{"intermediate_size": 640, "norm": "layernorm", "positions": "learned", "max_grad_norm": 2.0, "warmup_steps": 200, "max_seq_len": 1024}
Each number is 128 + 24 x the weight over its row's rms, rounded and kept within 0 to 255. Layers, rows and columns count from 0. The size above them is the row's rms in percent of the matrix's.

# layer 15 MLP down, 160x640, rms 0.0663, rows 0-48, columns 128-191
size [ 98  98 104  97  96 103  96  98 100  94 100  99 103  99  98 106 102 102  98 103 103  99  96 104  95 100  98 100 100  97 101  99  95  97 102  98  99 100 100 105  99  98 101 101 100  98  99 104  97]
[[144 178 140 169 149 105 123 125  84 109 105 101 148 105 140 152 139  99 152 126 147 173 128 125 103 118 150 122 117 113 146 128 107 187 146 109 165 158 106 136 144 132 106 152 134 121  69 100 166 157 144 148 149  48 115 155 101  86 105 142 141 124 113 142]
 [124 125 114  94 132 170 142 172 159 148 140 102 128 146 159 172 111  63  89 135 137 161 111 100 177 131 129 138 123 142 128 109 113 104 125 126 139 156 164 118 128 145 109 148 129 115 168 130 124 153 123 148 114 142 136 130 156 104 119  73 139 161 119 127]
 [153 147 118 161 164 157 144 139 172 168  80 103  90 156 151 149 159 128 137 177 146  96 148 131 110  96 155 124 158 168 142 136 110 133 146 121 134 112  89 103  93 117 142 139 133 133 124  92 120 139 131 131 181 113 108 115 115  72 165  98  92 112 136 117]
 [133 121 162 114 138  91 163 149 131 132 133  95 126 105  93  85 116 147 155 113 145 118 136  87  99 138 109 128 107 145 162  99  99 126 122 116  84 127 148 150 153 139  64 136 117 131 139 140 146 145 106 139 123 108 136 106  86 143 117 171 132 132 152 112]
 [144 111 118 113 135 167 134 143 140 107 118 137 131 103  85 141 137 152 153  92 134 152  94 150 110 111 120 157 106 128 149 164 117  97 146 123 167 175 106 145 144  98 116 124 119 120 118 118 107 117 144 127 123 105 135 117 163 124 127 165 119 145 114 139]
 [164 126 106 127 150 154 134 112 159 114 119 127 148 115  73 116 191 142 143 135 122 147 123 137 145 131 133  83 174 125  92 143 147 179 113 123  94 121 112 112 142 112 132  94 135 142 132 128 107 116 128 160  99 139 132 143 114 190 131  78 148 138 119 110]
 [139  83 133 160  95 115 159 138  95 118 150 129 112 144 157  98 118 130 150 140 126 139 148 189 163 102 125 104 109 108 134 144 130 132 153 133 130  95 148 183 146 105 125 137 122 103 115 146 104 121 130  82 130 105 129 100 131 157 115 135 105  97 142 126]
 [116 142 125 111 147 132 117 132 157  63 142 124 121 106 106 125 173 170 111  98 140 154 152 121  99 133 140 129 106 155 139 165  84  95 139 118 135 139 144 148 127 137 155 112 141  83 141 128  93 118 177 129 130 110  77  96 150 134 121 143 174 119 138 107]
 [152 106 164 126 102  99 123  91 105 130 109  89 152 117 138 104 148 150 148 110 178 105 134 156  74 137  88  83 142  96 112 118 126 125 122 117 115 133 103 144 110 127 102 109 122 152 181 196 128 157 120 111  90 140 148  74 138 117 127 128 123 165 112 102]
 [151 126 119 109  92 146 100 122 142 120 129 148 113  91 126  92 122 133 130 108 137 153 158 121 152 122  81 148 144 140 119 103 109 165  99 114 147 113 115 117 135 131 175 163 111 151 109 120 132 142 110 142 175 145 140 166 121 145 123  77 137 171 151 152]
 [131 112 113 107  96 144 114 143 129 155  93 110 119 137 144 120 114 155  73 133 147 110 139 119 119  95 190 127 150 110 129 158 128 104 147 105 108 145 140 106 169 115 139 133 125 125 130 131  97 110 141 142 131 106 103  67 141 150 109 143  89 128 102  96]
 [ 82 135 118 125 142 104 147 142 140 132 103 121 118 139 149  97 131 106 130  68 143 110  90 116 129 128 132 140 118 125 139  93 116 111 132 180 102 132 132 140 107 111 155 125 121 113 143 188 110 118  98 165 104  98 103  90 164 106 120 104 106 102 126 108]
 [162 166 145 135 122 100 121 129  95 173 118 107 110 145 177 101 144 130 104 146 180 167 112 107 154  94 168 136 157  93 138 100 122 142 123 125 145 148 169 139 106 121 140 149 147 101 173 104 150 150 125 108 151 132 114  93 101 155  98 119 123  84 147 166]
 [101 118 117 120 137 143 163 126 141 144 140 118 108 122 149 126 132 127 113 146 164 152 102 109 165  80 132 118 143 113 182 128 135 138 129 144 111 128 113 167 157 131 137 133 167  96 148 161 118 135 126  96 100 110 121 115 146 118 159 122 142 174 148 136]
 [115 121 124 143 128 139 113 170  87  97 125 151 110  82 119 154 120  86 142 100 122 110 143 156 161 140 131 134 146 143  74 111 151 141 140 125 116 125 115 144 161 114 137  99 114 129 134 124 158 154 113 123 149 145 111  90 135 126 117 165 126 144 159  96]
 [125 106  88 137 157 116 108 143 129 160 104 140 189 142 110  90 121 111 145 144 137 169 137  83 125 117 132 107 110 141 165 110 135 131 115 176 103 116 147 124 137 114 143 129 114 108 113 125 141 162 125  88 122 107  70 176 139 108  77 107 142 121 108 140]
 [114  97 138 105 144 130 164 129 125 109 117 156  96 126 126 158 165 148 153 102 106 133 155 113 158  98 143  75 105 135 154 150 135 131 120 173 130 147 108 162 162 138 141 158 141 150 114  96 156  84 125 144  84  74  97  86 105 170 132  91 156 135 144 142]
 [129 132 136 124 134 146 101  90 111 162 137 146 162 166 158 165 158 140 117 157 134 120 156 134 123 118  85 131 144 139 100 115 133 125 143 106 135 117 130 118 111 159 127  99  90  92 151 110 126 109 154 141 104  87 122 118 163 169 122 177 134 132 121 140]
 [115 175 119 113 155 136  91 116 141 135 167  94 116 158  92 106 160 124 122 124 109 104 160 101 123 153 100 124 114 114 128 146 123 105 131 155 143 115 132 147 114 140 116 122 129 147 134 105 108 122 108 126 135 143 133 144 117 128  99 167 139 121  91 174]
 [121 108  56 138 126 106 128 160 119 100 166 117  95 143 167 126 139 116 162 164  78 105 115 145 120 153 146 146 118 138 127  89 150 145 115 120 106 143 115 119 135 137 117 116 133 109 144 117 114 139 165 148  94 142 112 143 139 123 104 153 119  80 121 153]
 [ 97 115 136  87 136 131 127  95 161 208 172 103 168 141 130 152 112 116 135 147 113  69 149 132 125 154 118 143 118 157 122 104  83 154 153 144 133 111 154 114  73 153 158 129  85 168 126 155  91 128  83 139 107 186  94 112 102 131 132 126 142 116 150 155]
 [104 127 132 174 107  97 121 140 136 111 139  91 113 137 125 112 114 142 111  88  95 120 185  82 174 128 137 142 119 187 121 109  65 169 126 108 163 136 130 137 122 141 111 145 138  93 141 153 120 137 129 124 150 108 163 114 171 142 149 131 109 121  95 142]
 [ 93 143 155  87 147 151 116 129 123 125 116 120 139 115 124 150 145 104 169 102 128 151 133 129  76 146 145 123 115 134  97 179 126 154 116 143 107 132 170  99 145 133 129 157  93  94 157 127 157  67 147 158 132 132 110 153 107 136 113 136 119 129 133 106]
 [158 102 147 117 160 145  71 110 112 122 130 118 137 100 165 121 144 113 109 187  99  73  86 134 146  72 163 152 140 142 157 146 127 110 144 138 137  95 130 128  66 141  99 131 130 106 117 144 141 139 112 108 133 144 102 123  93  81 148 128 110 151 131 104]
 [135 131 168 109 134 167 139 148 124 129  85 108 137 106 202 175 133 131 130 128  67 103 158 133 135 103 173  93 135 164 146  99 143 119 146 101  96 141 100 103 117 155  67 141 112 132 141 146 107 110 148 148 145 180 136 112 117 102 126 161 118 140 109 116]
 [151 147  84 158 133 173 109 123  87 137 141 156 126 121 143 133 147 117 115 185 129 143 112 100 154 125 168 133 122 154 122  87 112 153 136  93 136 133 114 159 107 116  97  87  86  98 120 127 170 114 136 144 144 108 115 155 130 140 142 157 134 134 132 153]
 [139 145 132 140 109 141 121 170 104 106 141 158 110  97 139 111  90 158 165  81 120 134 146 139 148 150 139 155 150 148 111 128 154 125 156 132 133 146 169 133 142 122 156 158 107 154 127 161 112 108  99 130 117 132  92 156  87 124 114 154 133 158 132  79]
 [111 136 111 138 112 139 105 103 173 123 164 102 151  75 176 129 141 132  97 140 113 130 147 109 127  77 123 113 133 137 116 117 125 100 130 122 114  91 171 159  58 101  87 145 161  98 150 110 137 131 161 131 100 170  89 136  96 124 152 136 104 114 105 144]
 [152 138 148 119 166 137 126 132 117 101 161 133  71  98  90 139 115 125 119 119 136 134 145 114 127 156 150 139 133 116  67 135 155 138 101 146 126 119 114 121 120 119 135 140 122 132 124 146 145 158 143 125 131 139 149 143 144 113  87 101  76 171 124  95]
 [ 97 117 157 125 113 128 133  79 124 134 168 146 166 107 108 110 139 150 100 145 161 161  79 147 153 163 114 169 140 121 166 137 130 127  81 122 103  76 112  90 105 133 151 121 146 115 128 127 140 160 101 158 132 108 166 132  88 120  95 136 166 149  91  92]
 [128 117  76 150  99 164 140 118 171 139 119  99 121 100 105 122 132 147 132 146 142 107 152 122 110 152 120 123 136 156 116 124 128  74 109 171  88  96 143 139 171 110 122 153 127 165  98 149 122 151 148 130 104 153 108 104 141 136 153 140 136 132 171 107]
 [161 112 144 103 187 157 130 154 148  91 139 138  96 183 147 118 153 111 133 109 137 118 162 114 111 158 130 159 106 143 149 126 134 108 115 136 150 106 127 119  92 150 118 134 100 137  78 144 114 132 105 112 110  86 117 117 165 109 129 102 148  98 113  94]
 [162 116 211 110 155 124 118 145 145 101  97 157 144 161 100 112 188 129 114 138 135 132 122 183 145 112 118 174 152 146 116 135 153 137 127 150 129 131 137 164 130 104 138 138 152 100 114 123 152 122 133 125 122 101 128 177 131  95 118 137 154  97  94 107]
 [129 121 119 116 163  90 125 106 153  88 123 120 108 151 134 112 126 117 139 152 128 120 124 101 120 108 112 152 106 163 107  89 132 135 140 112 106 130 112 173 134 123 149 102  93 132 115 181 113 128 174 146  74 148 180 149 108 125 135 132 147 147 119 136]
 [128  99 107 162 164 128 115 119 121 147 116 100  90 144 140 111 138 135 116 163  79 132 129 167 117 114 176 129 162  94 169 139 108  89  99 166  80 131 135 184 145 119 127  86 135 141 123 149 121 135  80 113 114 132 114 128 100 146 124 155 126 126 155 127]
 [121 116 106 194 142 131 138 126 107 155 112 122  65  62 105 109 105 144 113 129 120 117 138 148 144 122 129 121  87 103 115 118 119  95 128 102 126 122 115 188 145 116 117 126 168 127 144 136 132 154 123 120  63 103 136 163 181  93  71 121 109 144 110 144]
 [121 110 160 104 163 109 144  96 111 150  86 137 122 108 109 101  93 121 103 141 147 105 127 135 136 101  81 131 117 124 146 159 105 205 115 126 126 128 104 117 132 123 153 176 123 122 157 137 137 126 127 125  92 158 130 133 125 136 131 116 141 172 163 126]
 [103 135 110 108 127 162 162 135 107 152 140 140 112 150 179 135 116 137 131 125 133 121 187 163 114 156 147 100 147 118  82 153 131 150 163 105 135 107 127 149 131 140 132 127 114  92 136 120 142 132 156 134 115 112  54 108 116  96  78  97  81 138 127 118]
 [152 184 144 176 162 120 118  93 110 144 121 130 147  92 157 111 143 109 161 185  95 131 128 171 143 168 129 107 109 132 119 143 152 124  93  99 121  71 105  98 107 186 121 110 122 141 155 127 115 130 153 167 151 122  99 130 178 129 155 114 112 134 183  89]
 [152 100 132 147 134 114 134 124 121 135 106 103  99 150 101 143 161 123 133  97 143  94  95 161 109 178  96 143 131 129 148 130 173 121  73 144 143 163 130  73 173  96 124 194 127 137 147 168 167 145  94  94 166 135 118 137 131 124 144 148  98  62  82  98]
 [156 154 121 121 143 100 118 139 147 110 122  81 136 151 154 124  95 116  99 118  96 134 129 152 134 144 107 109 146 123 148 124 181 164 175 112  79 133 143 114  62 180 148 148 121 121 114 151 137 111 105 155 122 139 111 111 125 151 113 119 111 117 109 146]
 [ 67 148 127 115 122  97 125 120 153 177 187 132 179 136 114 130 112  94 123  62  86 117 141 126 127 131 110 132 124 153 131 100 151  88 150  95 129 144  63  92  78 132 101 111 137 153 158 152  98 108 124 104 119 127 161 150 131 139  80 107 141 106 100 119]
 [161  68 133 154 134 138 122  95  99 137 152 125 139 154 131 119 140 150 129 166 131 108  99 122 164 127 139 111 141 130 137 161  94 127 126 125 112 135 146 115 126 124 101 137 128 133 119 140 110 108  84 102 103 134 135 131 143 134 106 132 154 169 141 127]
 [157 114 174 134 101 127 130 119 135 135 145 140 121 146 129 147 155 131 143 148  88 124 146 122 139 132 152  93 154 133 103 112  95 138 107 121 133 128 142 116 163 136 148 114 104 140  94 102 158 146 125 107 115 110  90  97 156 150 183 147 100 127 180 116]
 [120 137 116 121 133 114 113 131 176 108 110 164 130 112 133 134 144 120 132 144 123 113 132 115 105 171 116 132  98 108 148 135  91 106 149  99 138 137 109 110 171 125 120 121 127 140 135 133 143  84 139 144 113  86 155 120 120 145 119 141 136 117 166 114]
 [129 182 110 161 140 132 127 156 133 129 126 151 143  99 107 156 108 142 131 154 115 140 135 113 173 146 154  93 110 175 112  95 136 150 106 129  95 152 133  99 102 154  89  90 104 127 128 116 131 111 119 115 108 128 115 133 143 121 117 139 116 136  69 112]
 [131 123  78 117 134 113 188 115 131 132 109 115 165 121 124 164  93 131  94 161 158  97 102 139 130 131 133 131  87 120 100 136 123 153 144  96 143 105  95 124  93 117 148 145 107 122 119  98  90 155  91 115 111 188 156 127 127 101 157 166 173 124 132 152]
 [115 162  99 118 141 144 124 110 106 115 154 122 157 127 145 157 157 129 117 106 106 131 163 168 120 133 114 125 103  95 167 114 117 144 141 150 133  93 144  95 140 171 148 153  99 114 138  83  61 160 133 114 121 114 173 135 166 148 102 151 134 140 100 106]
 [ 92 144 126 100 117 107 109  99 158 110 133 155 143 121 119 107 138 158 119 109 131 128 117 123 130 144 129 104 117 146 151 112 137 166 138 136  99 160 147 143 126 123 127 132 146 143 101 121 119  89 103 159 165 158 123 112 138 149 128 182 110 159  74 133]]